Each number is 128 + 24 x the weight over its row's rms, rounded and kept within 0 to 255. Layers, rows and columns count from 0. Numbers have three digits each. The size before them is the row's rms in percent of the matrix's.

# down: layer 2 MLP down (transposed), 896x224, rms 0.0386, rows 125-184, columns 112-223
# up: layer 2 MLP up, 896x224, rms 0.049, rows 126-185, columns 112-223
down125 097:119155143177154188151133140163148114131129126116064119117140140096086139099101128154121112138120143166134131102154126105142129138182146145117103096136114149130080142117132129108155105107136145062163148133123099130142140151154129076149117150132147096157093115125112107140174103139112158108162134126120126097100122133105117128121151074126
up126 098:093125090118133164123127147131149144147151167126133105131156165105112138129159108103080132122111098120093077140118124137116097116126142145144126152112119132078082110092152126162110145163123154110104086122115148133112125187134119084150119119149201143143149124144161168068122127084160084137101128128162155138130115111123100073100146145135
down126 097:141145144139150097123131146119104125160157144117119149097089132076113075143094121117127137090117116126128122125148115099154133110157141162108142118104095153163098147120124129122136130085150117139115153135120111130119158131143160059141195123128144099105118156125133148149148101124132140174149128113117135127096112150119129112130116165086
up127 091:091139115128108166172140128122119134162126179112116126130121155158149117149144154126087146096178068143113135102141168133114137124101143132171140097107177101131100156111134137129110163118106097087144089118128097089141105138160122121157137174101143120129132174114089119127140144091168090151160138154144131116109146092126116155156134130150
down127 097:099113101148139133145094159155133181127133166129121091148105137112082125121095159134152095126131151156115164087128126134098133107129118149087192122131096133103127110133136147120115150154119115119134142136107073116108142135137102164136143160130115163157104137137104092137124089127123165171150124123113111147133141121126096131092102125177
up128 097:124108122115129192083111108173101140151106152121189094152158126145129114126113122117095099119107139150141105139108122148151093143131144117112139065109141128105100139129120091138146116152140154084137146134095116066125135152132160127137152147152124153119108156112139128134152174143149139154138120106136141158113114095098171124179163150087
down128 101:146123153108128102110097096150113138157169145127144126145098101118127093085126115112156094123132118142144041127142113117099146111135116138075119149112136115105123123110128144104099126071138151129117144120124173150146166111128153133137142119130124124097146137135177108129128180122121139110127161136092094107114132124148098142118104089123
up129 105:150122139088107113130175074123127083119114146126140144127109085112148141127101121135094148136150124131144133116162091152164160117153103106124131106125130083175139136108103153127116167084149115138151107123108114102120081132154128114094172128100140105119150154100135140137142157157088092114117107161132116177155126128150156137124140124080
down129 102:093112127155087159123159139082165084096124123090132106129116116155138128153161131124164121140099143123154128116085129120115107107169126122115130121108144136123142171156121148092128152124114108106155113185092114119155132098115138128143103100118147116136133135101139169092104088112097168148089139146129164119168115082120137158120167114121
up130 093:147098078091119137146142147131167117145132160101149102139160120161116135160138190091155137080133111107112107109133133108058131121079135087107158134150120126080099121137139092120149154155069132104115134135122085117151108166091132133121100135136126135090145147174163129132105108141138135140134088134121170133135132077097085130194178140134
down130 097:149140148101123141135117061099147149109150137091155147162113117150134134170100154142134114123129167153109148074135130184115142132104122110131094100146169133144138150161144096137146179118114146131125151124110127114153120098092103115115142113168150141157129168162131140152144086102114077143106113183101130160123090106142145136112130061095
up131 097:130119111128106135118117152131128122180128159121135136110144176085125102123154099130106151118108115134123139121084117105152154148134175088110117089159077132103081133099134103133158126155118098109132151180153094120135151144163138163125108102102160150068097133147107120089139151114137071147108150152154108137116116131149141130141118098114
down131 102:135152112145167101153102134108129101115131095079135086142127163134133130097092120170121079169137146102152134117123150118148154149147102147148120110126109156135193114066131116116104092152150109148126161127152106146103115156143113146141108159139106115146178165146141139156120117114137094130092145185134121124130070092168131125107110101127
up132 096:166102103105159124119108120143129099130165177099135144133099103120084140140140076116084143078097108150151118141102143161131104153159144092167081104103143183138101101130121096095127120130137165146184171133147130145152116127149131096141188130129128139152132124102140106104098132143121156115090126124132130125113127079142174131127161125110
down132 098:169105134158126145131117103126124143140104112124144129173136108166122087113093139131129141115130184144109141144140127171133166150121104114156150145112129139104117141125130145144114157123098111125156122109081149153137144138126144118132134105092115137154120142155190137128128121131113156184079096118203130115126133104137131138129154148117
up133 093:129132148118120153149116129128166142163111107129185102143141136173131118082122139108150141125162141148150159110103152134112133139151137114132113094146111114172122129121115092129125110106119096140144093130149077096122121141122122152175132162065142087134151137100124117113153113144172109138141103175141117107155154105082162161119137124142
down133 094:143136130123140148134187118140133168172081103107131112114150153152090131082067167118146097140106137115146146104108129152154117137128095177146132138137109113128109090133124156124070126135128128154132131127168100151112137137143123160120085115136146137116114092134133123168127105133094183138123105166117126077171104082141180131129155126133
up134 093:164137147132116144129102110139141131124114113086138101138150086149161117132175107126146137112104115153127152136121148149138153154122105108100151095164081128107084134160138068107141134135112127096109152163107104096170122137162164094143125146124125154076098140137105152118078107158121092123100113121149139139084140123077161141120127106109
down134 101:141115158126130103148098133122138113154130102144161100125128102182116147152144154128135125208103132107122129098154125114109128173119122102129144138138125104113145098122120121139152140123113139128107163074130121127136136114095108129152088173131137123131159147155113167099116138147106106135158136108123136124134134101122100131106091143113
up135 097:115105147115138126146154158138103124079151113180123160097136101121142144128146123129122149091113136131125130128120146153131112118128127167142104134139093146123101129101116135102134108158135110139126095140116132146104115102104136121171189104142130104146084134109061133159130132122120075105127141136151155121150117108109158152129130146142
down135 098:119149158124116107147157114113121094132112108124121137122154141116101146134118133093100153106122094142144140135143109130128106092126110153128102113121109142108100125148120101143161115109132171184086140155128128156081115122115132115096131161097188143102113124145134120115132083112123108110097173183162142137121113119140141145107148106160
up136 104:157103152115126127131098155142156151114162113135134148143165143114157152128134082144141116094132107090172144163116144184091146136089132103126093114121117128122108097132128174133154135102124120114101100138114172095130116126176101103135110117123141096114091157119165096126144164140074097107103124171108086199104136126161145136132111145120
down136 106:149111157122178073069115131149097132110122152136145144072107134148148125096125087139105148170120144121136099113123139138155115115129131118094129101174158133120097102146131098104121104115121107114113110108113143126129161101182087157168124170100165147125149145092170116172108125113089112130115112159096122123123160149144154120130156127148
up137 091:108110143138092114093108130115128120135129144128107130098099146090165116119156189130109139120124085152150119141150167116167141134143130119177108075125178141144118161154154119114146147142112113127119129111116158142139109124149148102104120138148142134092092143126078164073104124072168083132130141130136134157129114185137107139151124114144
down137 097:130129083128160139131086145117142135183113118152131128132101157136130137091077125136163135149124148129117116103110116142093091140124093124136155132144122121196153089140123115145169124153129117120118185113125104165156106132118136164107153134084119087140165136143168095110151085163142165164157119165131138117178132120137088082108152141125
up138 115:112124102132087150096078120134146104120148109134143099112146129136126155133132121102117135132122054110177151152106164159131107116116137176131099074133085141116140139147140124134157116155123115144148097105150118132171077108156110122121137116086162126133134104141083130092135108133115140099116124092135117132148133101126112148144137151132
down138 103:127158121153097117122113134119124145133152095138120131161155150117082135105116121102130122116120117114141155141148141117111091137112147094102122107125105155080130122125118147151107112125142128175118106130158117141101123127146131121144081103162100131121121132178127098148126085106096133136132130122121158139104117132149108135116145117150
up139 092:114164091138172142140160126147120153134137126146150134146127111161086133145130120128105152064099106082125138124073080112101151124154110084150131146119107154090154174125149160124163150122125166091148143157114090149097128148120126134124154113102127145135170147126139154108090125118126108138152152097111147097141087122108161122115147177125
down139 097:109137157146136095157135148142117145151129155126124109179122116107057098173151139145119143130099138112111138085154104091130137179111168138146105100113143114043080133111153099158097155163136164161155132135140085125126122175105151148140091143150129149123084102130113121097188112088124139175102108136175121150116109150124163122097081114159
up140 099:139128134103116124172123094143143116114123123134097181106108137124102178170151122155120140112119086130113139162107135105140081138115160112127158117145107114150158129180097126165139132131154109095130124142140125111155120113138133175165130150114110089128116165134156136129111108157161127115133105121100173099141156148140099127111156117131
down140 101:126118124163148149134093112132101140101132143139165135144119120139125130139144163099114104113122127161112120129142112166133137139120145087154134109136126193161139100150131119132128121180121107165135133154082102139108127093088161151101182132118092129137163136100116098171086091125120171117137166105146130091101100076139142144129120100143
up141 097:121107145102160175131103120201122109117144130093138125159141178126114122138134125169144145113120109129085103180131135096111119149162132128114079124118137177073119111150161144148153127098141163129138127097160143068100138097095138104128136155152119112128123118115139108126113163163166051121142137119120162131146133127137138132177143077114
down141 096:093130128112123122104140109135114142122125159136100174150138151117141160136107127104133130161162114151168127153143127100119113126149128122134113155163124137068127156139134158125085143155112159144145092073123117134146084111112152140129114107089139108141166151110107143132113110104134081160128177130150080140147141092120105122134090145142
up142 110:121102126133126144106145136136123163138135103117134138094153103090132107190155125118107141111128139111101133123118127152155159141125111128112134157117143113152121178108117116121124179125094133105131127132083121058113123172123115109074167135135122114133130109101138174106140207107133122124098079126103165092154166084111152125108141127130
down142 114:176149108152113181145116116182160072161183165133147144083152122128102110095091102143148090122125082135099126159143089078107141102118127113079107134117092114125165156145126144149132113129104098126107144145164154156144135127116077110151153121120171126128109104131132119136122096164099116156113167115165110101145117095123151137134128109125
up143 101:169138125093148113124142139152126129110125130154128113116128149120084126126130127111167094152110098151107168116098141118087151152134141131109074113139095149143126131168111097128170171146147132082145133087161079137169129135107129141169151126124140135137129106143120127109144140156122116120170087163182136140143148103106127099124172127127
down143 103:149129095141084120161130078146117135152087118095111129122092132127078078116109091096168120111131123118149125096136120130137127122155143114139142165127116132152124137143152139156129131079163103130100185094109141115128140188147138154134153091122118104133090138148129094137147073110109143159135157188145099142134151069127085071147145147124
up144 082:089110160120113126166127122111123108146137165114128093136142123149097112147140127153131132078166077151114152164173166127129126157113149134118149136098136142096083083149127139170141135133128149119138092127132109126137101105126120094208121130123134132124093136151106096159126157092128130114153143115103127161101137125126140150122073169111
down144 088:099123192134095087120134125116111124124131095130097129188086103134105141098130148147137120128188147140097126128114149114091107099127123141146159160084120152127150126144095157140134106121137116124137147115082117180124133128140138163108124096152140125136144131156170126138139133170144184116130138133114120161172075136136092107130083153136
up145 092:155112125111133104150177086128116133137148131117106129161107078141150138124182150148137143109108108103142079163105119144108156108066149128089147124109101111138110154126110131119109145087126124145165090131096122130147102123107156130115169101131122136135107120124141112083118167123161114100128097140134110093136131154138105127146164127127
down145 093:107101117172131122129174128133152132114101107159152142089137152124084115129067137119151093138142140144118140097165139145105086158130145127128124119114123115140131139083117131132122118145090117093120159123165111177121129159134164151127107153113123135159121119161122135171150109134114108117111100159116118130131110144163114176070143101110
up146 096:159123117126156119130135116124178076126153113127100189121147122130101185112130170155135117119132130097105164121149157145103144149146185157118141135087123144127126146161114135116179143144107105109136119099149113103158112098140096144156140137133098075170137148094117124126143137159121112091150146162137159147113135145119127088129144094129
down146 097:134121100120099120145127083142124141138120136078122131097142113126171140112090155137140114122113136121123144069152107125125135126137153164079127138109188129095130116155151115132105127166151111142106136093135141157153148113098162096147105144154138151127172158139141107118136097104136146126111114145127111130147111124124128100132183104139
up147 103:108114121110141117116122113120153130118174131121165086153175144129153173132118097152110117133091128108150121129134172116127121131111161090092118135086111114155138126141116079173110124127149145064110126121178157107112110120118085112129101144133160160136119166137151120110102134109119096096103116122109165154077145107121149139200120133147
down147 102:167174125105147151156089053121109141122124136109143148131151146135118111161146098105154126121107171102115139132155176150164101136154087068154118100128162128122125134141162194127124141123074078193093114144128117143127133145094111145132121139123117120138084163160127110137099102126135090125076145146147113112116085134136151134102113082118
up148 119:109120122141129145151140129128135117139130097097138131130085155089147116111144139139171136122175125113133134119149095135171150125118156102178131144148125071104113117147127144125164130116088123090105119110172163143106103144138081123105131101119094165113165161154126118089116147176098119104157109105134115127139190151142125149147117172089
down148 106:142098121157149107126127092125131136161099150121151129116072134114159161139131129148109099156162114086138131094153120142180126141148161147130095170129127109142109110160146158102135187151175085153158114102121143155141147119128099106094112150097131160101150106166124136076157137128134104116141100135116088136138112142128148112163063099131
up149 092:120114082115155156166158111126129103115151114143135136107143115128122145092129133162127124113120127148100130138093159185123136128124131094117097157106095115132128102200129169129160109106131154125156140110151113110144105066069127148158146144140071079113180102097149104102115142172144147096122133075093133128120118130122105120161132113145
down149 096:127137145119137106141141107153108126164121159145091129100106075079158117107132142194141126133140137155165158092137130154145162138119135110100123096123153121132127102131129138149098116150155152125165110133103083109099147144127122119175125117144147105133131104123102121118155091119148078106104179100130131101165145137141168086167131115185
up150 103:130082127131135127175102128132138088081152110126172108079124127150118116144102133124179105104100099090134159117083175118158110134092149118117086108135102139084093143128082130109142125148127132068116114113136087122122099146103116152143130088184125140151104116144121157116122137125124125135149040137129136158155153090081135111126137124153
down150 102:080124115146133151109125153128148127117107106115186115149072127133102122103074133140160107121125122126136110068099114121157134144145109141159106136147099140114112165099119138114111106128184130122134158112141141159126156141158124122114110104135143107156130134139139124143122142098094159152131148152117144111108112142142116108095110117189
up151 099:130155094086151169092153129175166143130098117117127109112133141126137136098140113204145126086101133119151117120059137156121121150093094112131156101118142156095120155168142129102154131133151135116167150116119079086089119175147134142104136129126111163124189113133147135086136147147145121121085130132132142130140085093105124082142102151117
down151 098:104083127118094129138151125115129139081116136139143164124159107109081135122133099133152165087099135147160139153101152133145130125129100092118148138084130146072118177109100092139095119125056172135102140170093083109094138102167129137139117163169131141120122147146144151122110143101124159118126102128108133109128081170162161099098169125121
up152 100:088107124110173150123105113168160117143126163141128100127141122115148147127172173134090160142098116137154155138102168114127121144114117148126103100111105173164079123138151141141170136136112099112144103136121141125169112126114101145163125160124131125129118136139096152146095110115165124121163130117163109153117152118112161149173178145157
down152 097:144133100170110144161139148137165116175134139131121158123141168110157143096146120120071133148100155075168097122165140126159136110132129111119116090145156101113141148138112136118132123098169133133154100142104166121121109127163170132129126106153134137151116142127090119107111086120100128099123174166173088110141107071136155088117115117149
up153 098:134114165120172150153118135092130123132126162122098110108166097117136126127123108170159108132100110152082146118152185155094126150112105145114146154096133140114150130085112126109113131115089139121149116117107109073128117114146123117151140103142061114143160162136127122113125114163137135086156126139133107150114130128151137136161140121113
down153 097:126143141146156126119140142118135142120142140125132170089135169101095131151118106108098125143154104118136125124175101099081119157135106139162117114153115123130136123102135099140126140107155167094147146149175136124145141159111117077101070102161126126095127182123155098148141112088154083139104164121122076130129084168144126095087140116119
up154 094:122113172102106121159104150141128062088112140103128137152091116074104161160170115129130131128156123150132122146131162135110097120123156108154127112157137131118163181137157129124146167148085134075124123165156145114154118132161095094164100113134090110160101168144117129138116147132107156101158126133179158165132155151167093080162150130119
down154 097:137109128149159101144123140147162106121110101143095145118137137133120099181123078163135146139171140130098107094103121111116170157117109141106107146148107153106107155124143127127114130086116130125126189157128102165097150146167137094155061169074110118155128171127107092142162149130135148146117133123128120149140146140132167144101115113140
up155 096:154106099110166159112128115149135128120113141122154142102137118148103146131157105130091126098110100141141130137132177107166109116120090169168121095112177142118130105138118100091129131117056116137142137146155147108102144148133134130121136145137094149148106106132160132069172158116130159070144105168108105118145106105144138127156152188081
down155 099:127135100127159137151147126141122113138114127136122156148185048107080125099114124116153109106097132136183115118141114145122151105124134135114163153119135162130153133114112136113131077129145171086120130117091155128085075118158140129125136137139067136138112125164117159111113159125088090129171144148113129154082119110101122093155146103131
up156 094:144100101109114139150153143164142077111122137105102164078133101156136125122098132172137131138113117098154090162148137142081162143083118135137139093156099139102116123122096131155157114157135143106107112127120111135125110164112133139092144103125152105094144143144132102103142147159162176136112106141140157095105119139117104130113141166092
down156 096:095164167138132080128132123089146165136102096102074172129117145143117126104096094114138112150160114146175117144178097145136107156123103131152130118135114151119157100150129167109130125135121127156129154107162123166123179151105164120129092130101121122127056181141107116146176160127153143148131136157106124137131099095145162145087114122099
up157 100:104099115118087152170119131126119125122138162148117096142175129111112130178136151123156172160150097126153113170141169141125168128154124157113088158121117132087154134117144151107168121177127139132089110087102107094151131127170105117110130084134153122107094095135136169114136119118100120133162123177133143156120131118123163127141114125140
down157 101:112123144110104124097107114130134123121121126109139144150085157139148148155162112141150167138125116095131137117179130139119118148126097112126086155131149122100096157146180150133141106110091131147130140154142101077125136147117162152127130137121142149151206153124106116112141126149108100172092110111100128139188159153156098182125129135110
up158 115:135130131148129157150115104161194088143160131093140164161140087093063124122112093127103132106126064093152160151121125106154115126131148123109115084121114122139146128078143110128148136157124136089100077144114148121139113136126128136139097136157161133139118109143145103098118136120097096117151132111119155141107182134145115123122122193140
down158 113:117105116152162112136126141099122118155126158132099080153105159114155113117143098134150131143136188137096139131106094147133109115135146123128128110104135136117111049117140111160121166146154145093102111103127176159106142119128170171136143108108134158106105136100125134141091157140125140107113142112136142099125143157148146168126079127119
up159 099:116132119093106109157156125141122148097143122164110148144122129137135125137173130153132167133138099079085134117124071141103124127122142144164110088119131146158092134123154101136156127129151132168118130123103153158085124183141105114115135115112098123174140187081096121075148125118084141110096151147115102112145109143100098156090117169122
down159 103:147120120168124077109125109137089143111133146095152109095133171179198124123067087131133154127150118114123136158117125152096097129131128115120153105058105100151108115146177141147141133118122150126137116080124138164150119165149116047101121177145155152134130151142169103133125124143096115148166098153127112133158112153127144124140136165109
up160 103:128105108140143127143147091123116169117172110085103142106144159156113148125110138130120138106140105107163134152110122114079162129120118144099080145157083144126156151170138147114144163068146119116153124161178146091113129111168107125128123111103165149132136109127125100106136162139127106101152133113125145130108150146138137108125142142101
down160 103:104126114149135153138097133181112148135153098125078145155126125133098101137156083153107081136100114157132142141138121114124132127104142146119156128134158145118109122138146114120087152085121124103111125144116154116170141100068163132153090153141125142157085119126092159127087121123128127132111083141141131147086133129122102113149153128163
up161 084:126128074135144115137135101106124128174111157136138130151141162110167141087210122116102107169088142131161157148125121086120122144121102127166092107152133126146126144127118113115151152109137092103104093118117129138121078120133169126129182135088104124075114117130097109140151143127140127114122141134120125135164158126143158117136137161079
down161 091:136154138113129097124116159147142120169133110135108150118138118128127136093110101130136024110123164097116131151122099147133123107139137149126138179127151117121137115131111148147111133158127112136142128131131119177124134150131109099138127120114151123150137139133194122140129147108116138148140137132093100125141122139135132142131123147155
up162 097:144124100109146149160099134135120148142150107123152115127080119180104131089120184146114152124110105157128105116124116154141118127096123108200126123149088094184146135119130118097156158134128100076135101131133123122145135147136145105120125102123160142159185102144124087099156129136188146108141135111122145113164161103129112143160205164154
down162 095:165139106128125169093107159137131121146112104116125127106133118108098116094103125143169146112093133124118130052099112110183084135107145143128118087128099139122106133092114106117159143106140075118116140140152114138145155162133142132132111167127136141112128114160185145115196101133151148134109141141109139130109118139132156145133145151164
up163 109:104143102148112145108153121143144129143158150117124151092124166148143122130162150099112155133149116146136148159113110128177120143077104127109096141093143076119113140115140127148113103146137155122131106145130147119120133120157077147094141136088140162121192096113141151090111182140108116103131128113128184131122137129111102100085140167110
down163 108:125129115137097111135153109141094130089120157086165080120159127127109143090101159142193106142140134108149149115137126123162104085108141100109111128123124096121108129156111156127135146173101124095089132115228175160119146108150122127120119115097157169093083166146107120114126095122126102132158131106130168162105168132142142164082137121123
up164 104:141060113135123146084079152093139128105127114158137158136183166121149169132173142119156135127088143146149136159074124133111119167114120166126114082139105108147140124117158119120162146148153133127120167090134129137162137110113094097132143193155158116083114109123115127126091141121151086105127116125165153108104106125143108127173139119140
down164 102:073116124110137138126133148155137081108080139113151129120123075110107134165128087173117103144102136070149143143135122136120109064116158158100106096103157143141131110119140154154125079133106122177148129149130122160129165187150092186136115118132129167128151151139113150143108107104128132117130125108170178130092095141097140153166112131185
up165 106:160130114150149103169097144105145156117133157111113143080104137138167150152142118066130096114129087120109113134170108116123122156139163133180114139093104149146149089094137115151134101111081107141154108127131124122169105123131137156105114132087107117134146119143116170153128128206124091075118117154113155114114111102106143136172103154130
down165 105:126154151176120091113135097113143160077070132152149122146141148161155107128115130129107122112121149098137136169124130054088166091158143149123113181126097167142146174082114115113140119146118122109127107141152154150136097135146153114098125128121145137148139137124108117119081118134110151075147160147152131106126129116112120141117124150137
up166 103:120099125162099131138129139093110134102131176142110122093132114128118178173121129110143148120134141149097122128122158162128152163093099154185130082123122089144136159117124150112093160140131160093121139129115124091121129158141095166103126146101168129167106166111136129135125149097119126144109080147103124120141134149101156127125146089128
down166 102:078153127126160146142120159135129113147138112108135158121119079094142118126119154142128063114106149159150147114125095138130125120123165118096135148134126150150157161091177127043094131163129101171105084154173162146130160109127128144122137117120108147158123100099124115113122117121149097109110163103098164153153150097160121139103127140102
up167 095:100117095095138122162127104174120122126142164125147120114120108154098102117126152104118097163074133102170126103092167147150100161131132117142120149127110118100089120144159091125142133164103171088109082143119147123114099143114157147095145110154115125149111081131115124086131122120129128090144147120158088101157174099155140124107186130130
down167 095:128108145142142090108159117143152132119158163114093148081106114090150099115163160143183142082117119127171115115144102093140117114137164086124126149142165106144153146114119117138082151134084116092130104132133149078168087140089137100130122096152123134155144134138119099109154140116127130129130152137159141135133145130133116105121114139176
up168 093:139098128106121155105123130125128104096136117111144158124173105176139124122153152144137106099122108107158135118111142130121096114124100126107123117156137188175123116135087165128173171125160138138162169155118127130136122092074117122178172129121104111126109126108163141134151116125141129100103131105161152134126131157142118133133127110160
down168 094:091110159145141194125142116107125132160129144122143106131130160152131093100089091151153076131116123089154164127103116162155093111106143149138152139095108156127114148096169129161128116104130136118165132132085124153131161121115137120135187127146077196151086135177186108153100124121091101137098108109142154131090148107151128098125115129147
up169 096:143146124157108151127150120135156148159135132114143165129129156109114151121111084092135156115117116148091128134139197109135137191122117160128120143106154130145136100166099126143144174100104124108158065134149148097106116117133108177103101151137122147109112144123118121115101128197112116139132104122129089096103123097133133150126153127137
down169 097:134124096167143112121131106147103130140132170131104158133100096115151158111116123147070124124084097130165124146126127116134163168159119143117110112127145161143123134107143126127144130151143134150134175145107122104113131139163127114123109115150140083098127116103133108134112117097150111139103163097137078118109139096143157099088113129147
up170 099:141089071156164126147139106116152154164152149136131144132133165125133107127148153152170141087161107146111142144136143087107207119157115104160117098145086118183152102122138129143108088140148089143159124153129084126159125104161130147114114141120117098156131128088126174122121113145136155134158125156090155109106118140119166171120121142159
down170 101:111111102136121137120088119145139131127115122177121121113115180136153117142134183123121133156101128134131149160061131099146139159144128138110164121155120117128169079153133155169134128136158136179150129116107068119080135150130135147138178123072145129130124162157112109112140159112126119126169137109099144099111130119113129155137109135148
up171 100:093130119122172143087135080106122119124151158142136145128171129144122111118143142161096129120085107136112158119076122147107115165107155115105125116145085146112113124159170081098116111141127151107088090193102113120153133167176111116138118126142122139139118116100109146090135132170117116081131112183159150130126112135113169091123106095129
down171 100:093106123152146151148170173106092093140108114133123138187124154093150081139138115147097165120099129148116134141131140149159120157150161129136169153112085168077142128138114126102082115117162138150118136110136128116153156120155125112128132139131112138155110082176114147117146098127133170161125124100116109115124110138145120146105117096150
up172 100:129087144156126127119131126142124114141158125137127112148166156171171161145132081145154135087151114078115123126111156155149108136085145159110113153133145168098149165125103120141149128125135126102133135131135147120160152100125159104185099132130147138118106146124086101158119117144136136112174140149138123146137159170130112118113151164116
down172 102:148138139121155090119132104124163143127116152122114148126089137132125114135163103153135071149112109140149157121114112101147131099130089120110122130169155118141102170111104150083150120120115118139113106102145123124155182080126082089097149118088163166093147169123154131110134109133093120158101143172167106105121109110140094160120133128129
up173 095:142122126118124168170145113139132134125140143170140093079096153102123093141183165159138110116105116128140145133129165108122142161134076136138125104189089125071128074159157134084131092130127118106113134137142109130148124109160130161145129154096133097100103124137135171111155168160118113094105149169123169117154154117092142159114165110095
down173 090:137136129121122149136094164125136134171096136101106132104131107087144151163108106152103138122138147094132138137123150128134147132104088143098145171107127156128111162119118101118115153101115148107119106112105133168165148159111176140157116126130165113137099110163133090134168126146124147144092135148131128145104093171140142100145099162136
up174 088:145092152134157126111181131162188121135179070153105143139128085120102125147113114137098121120128117187119179125111152141142108158134133115151162134125134135149110143146110149177139137093132109115163118109125096109146123156121141137143134165165080109123107117147109136097150133129140142062135144084147114119165127129129130151125151120132
down174 094:130077131126133119104113113119080140090158102140132136096138156107124111145127162097092116134136167145102129098125142136092136146150136106151128113156103165131102121165123141095120067151129143124145115119134084160128161138112145117178110127112127124182131135168124117153166083143164107122115104143139115113138117091137162123102158116189
up175 093:140142096095103095134135100119151100111120130071158157152132151127173139188154161142125165098160099136133125123102187114104142091095124168147069136146123147130127133128142118135190075111134130121119108174120141094150144085113093121121089129159134152114134144118104095103082143143125114106143127155142110160132182155126104133143177114087
down175 097:114125127150130114133145120104088153132061130152157086118130147149134124161113164100152135150163134103146125119142120125127129125110122111173118149113134154126130159074120124131112168134166165109089117091134109151111163144140124140115136158139152138085110157135113120130174111111116153124088161178113092125099100095128144125096143129085
up176 106:125130107086111130119142161120144148131138143123171172094142154119146146146136107081137138101110096122070112124115177108125143177110154156128094118118090091149124138154132132130113087131129185133109138108145124133114114128167123107103134099085152110148113132114141145128095131158126120122131087134166179137087136164128100157142157173114
down176 108:122136107139134143141134142126173140183142112132129128103101108117153106123109101117156114147143082152080061102125114136131155177098168109135096122145102093151144086142105141129150135112129091128113129118150158111121125115121145117119129130172132164148142116140065174106116122207137181132118106115113118123110131114131128109133147140166
up177 098:129119146154135114147124133128152117136133144132158144183131112109125120147114105090134101115148116092139137180133179127149146107131111117130068108119102110084127157113084173136177142130113139128121102148129104093147148073127128109097127088162164163084102096153127145109123129141087107121127121130128140125115162121131127172162115145093
down177 099:142130148131161091107147127115150094132107121099145125110109143140143138148150154111110151133117129104175126108133114159143156173161125136109141169159107103108146102094156101134178092122141189177175139131101131111149114115135158130114126135132122153141164123117108109122161098091131115166129065136099104142126111176132129162139126134179
up178 101:138135110152161136139108119157095125107144138082126150137110122102126138153134135129143115120119144155129144127105109139161125154105113121145154096117112087131141148096126108071122145131119139106196131044084139118122128149159113144132136154114125125126158105099146110110125113150140101140124114096136165107139137102104124144143137136101
down178 101:123133085125098155129136136147134127147152128159184128157112114122111080066076152117157143120123120137149122167208102150132128127131124102150145136163114107149110160101126136105138143149123128108134132125087156191114177133131128118127132085135107142137085123146104133123148121137129108151093131078116131162147129131174119094081124121082
up179 107:125153121137116086153104081137097094125135138090148116130114107132117128129141165108145125112129142095141127094124110157149119116107157104137120126122139132119142140124134084102148135112148132098133134078115121155140065121114154090115146122135125113167115130116110090141112128138111145102158070131102120139164135117122096128176099121141
down179 104:081165175127130132181158131105115128150070131133103161089103141120155130137127134123122112160100106137128152150147140164136157122138131139090148120066112136135112151130163171120124117152129116097129137137130124135128160107128139113178119152149139110184129148139135140149119150135061165150122158124111136063147106143165122098134115110068
up180 101:155147094094155138113142099130111091124114147157137091101138102163146123159135161119128150113126122146084114125130143156162159133082119135143097163110144102172158108119113114113094135117156180095185121117102086126076152105102140158119109110131111130149122146093114146144121168138148122097156134145138129134157154166112129121194182134130
down180 103:169129093129127142122097132129137127109136149143116135144155149171089121116095130148114111151102124144134149131136090164102135137083143086088102110122113143145096135149146139083133124141128126136160118089147101181109148144127152096115110120143142151095110179113126112105093126191139146160117154077134155152160154076183075112147112108138
up181 102:147122071115150168131107130136118134121181139102148103110172162113099132133145088161117122099120126107134105135129178107119117147125131152134130161099116148153074105150130117118138094140110150132089128147132098121165142103098107143145122153110155133100141114133095096131127113156131083139144125111122117189122130080118149139133128136129
down181 103:126150123123159136095149131134107151115162175081145118156097145132126131136124085127115138118142139170156130132111122130168111159121070142116089125118112106078110150126123126070082158150154183120194073115100171152131171135107164122129129122150163092107124100114111130130127146125168132124180117155136090118100093091131145096156143135118
up182 110:107148103151162177076108089122141129155152144118091163106198168148147146113093134133110122102118139158125139121097150152152106179091148167130152110103118117137121136099112127081139105082137137076132135092129148146144105133125132107130128086147143114134181116107087135129124144133172138136117106156192164140125120080133105094154119131080
down182 106:138136127132114133160156126127177137102077131107181084100144174120131077113152140114142124130140096093125132126153141146138098134184138105145097170113129112172153114152147130170175147147128113132126143109122100089151114134121125134122152172117115096129157104108115104139159114159123115111138145104136124132127176108151139161148185150136
up183 099:155121154132121149136147141135099078165102147134104161150132132124121141129120102076127120133097122122124132148146138104114118093098122123131135133126147135181120155131117120132132160156111146150103118134112059143116114141130096106138103134115117162126144092123126152081079119172111104119061109099128133151165122085113124148188139128136
down183 101:143080116134120120145166094167147141129055131090090133141154125117159153097117157106120133159145151143149115143131128112112187160106072148127100134097157149149125146117135164109144137143161130150119151128124144123125131103113134160110093137125134139133098091133120123131144139158097160116170155125055086117154104152183158109158137117137
up184 100:130128071158110117129101093170138117125104160113138121153160083142101142116136128154112123124118118167071144185103121115140096150092122116091102150140127106139096155113128145091151186121091121156129086099138123110160128163163133128122166147148153133101190115109109112098109162135141146136118119125138134141143142135101103121114149109141
down184 097:135156116124133062108140110179121072140136116133154152167120139119150111093139133130117091154114126130143136103108110135157106138104092158142134176167138106092120095133107129158163138137079155135141139178173108120133133103089116121118088120113196115135131116107136112136147164105080109173163125145119119121100126116145168164117139138164
up185 101:151104113116141136108128093144140079108182089172125113123117169144127145123112130139115144139146112142126131135108157136153129098135128125138127157100149162160143157134106160121127126112125083095162117101128089147159112142112084143120121166123082080158141161121088118120107126126101064131135104141116115139135139142156109140121115131119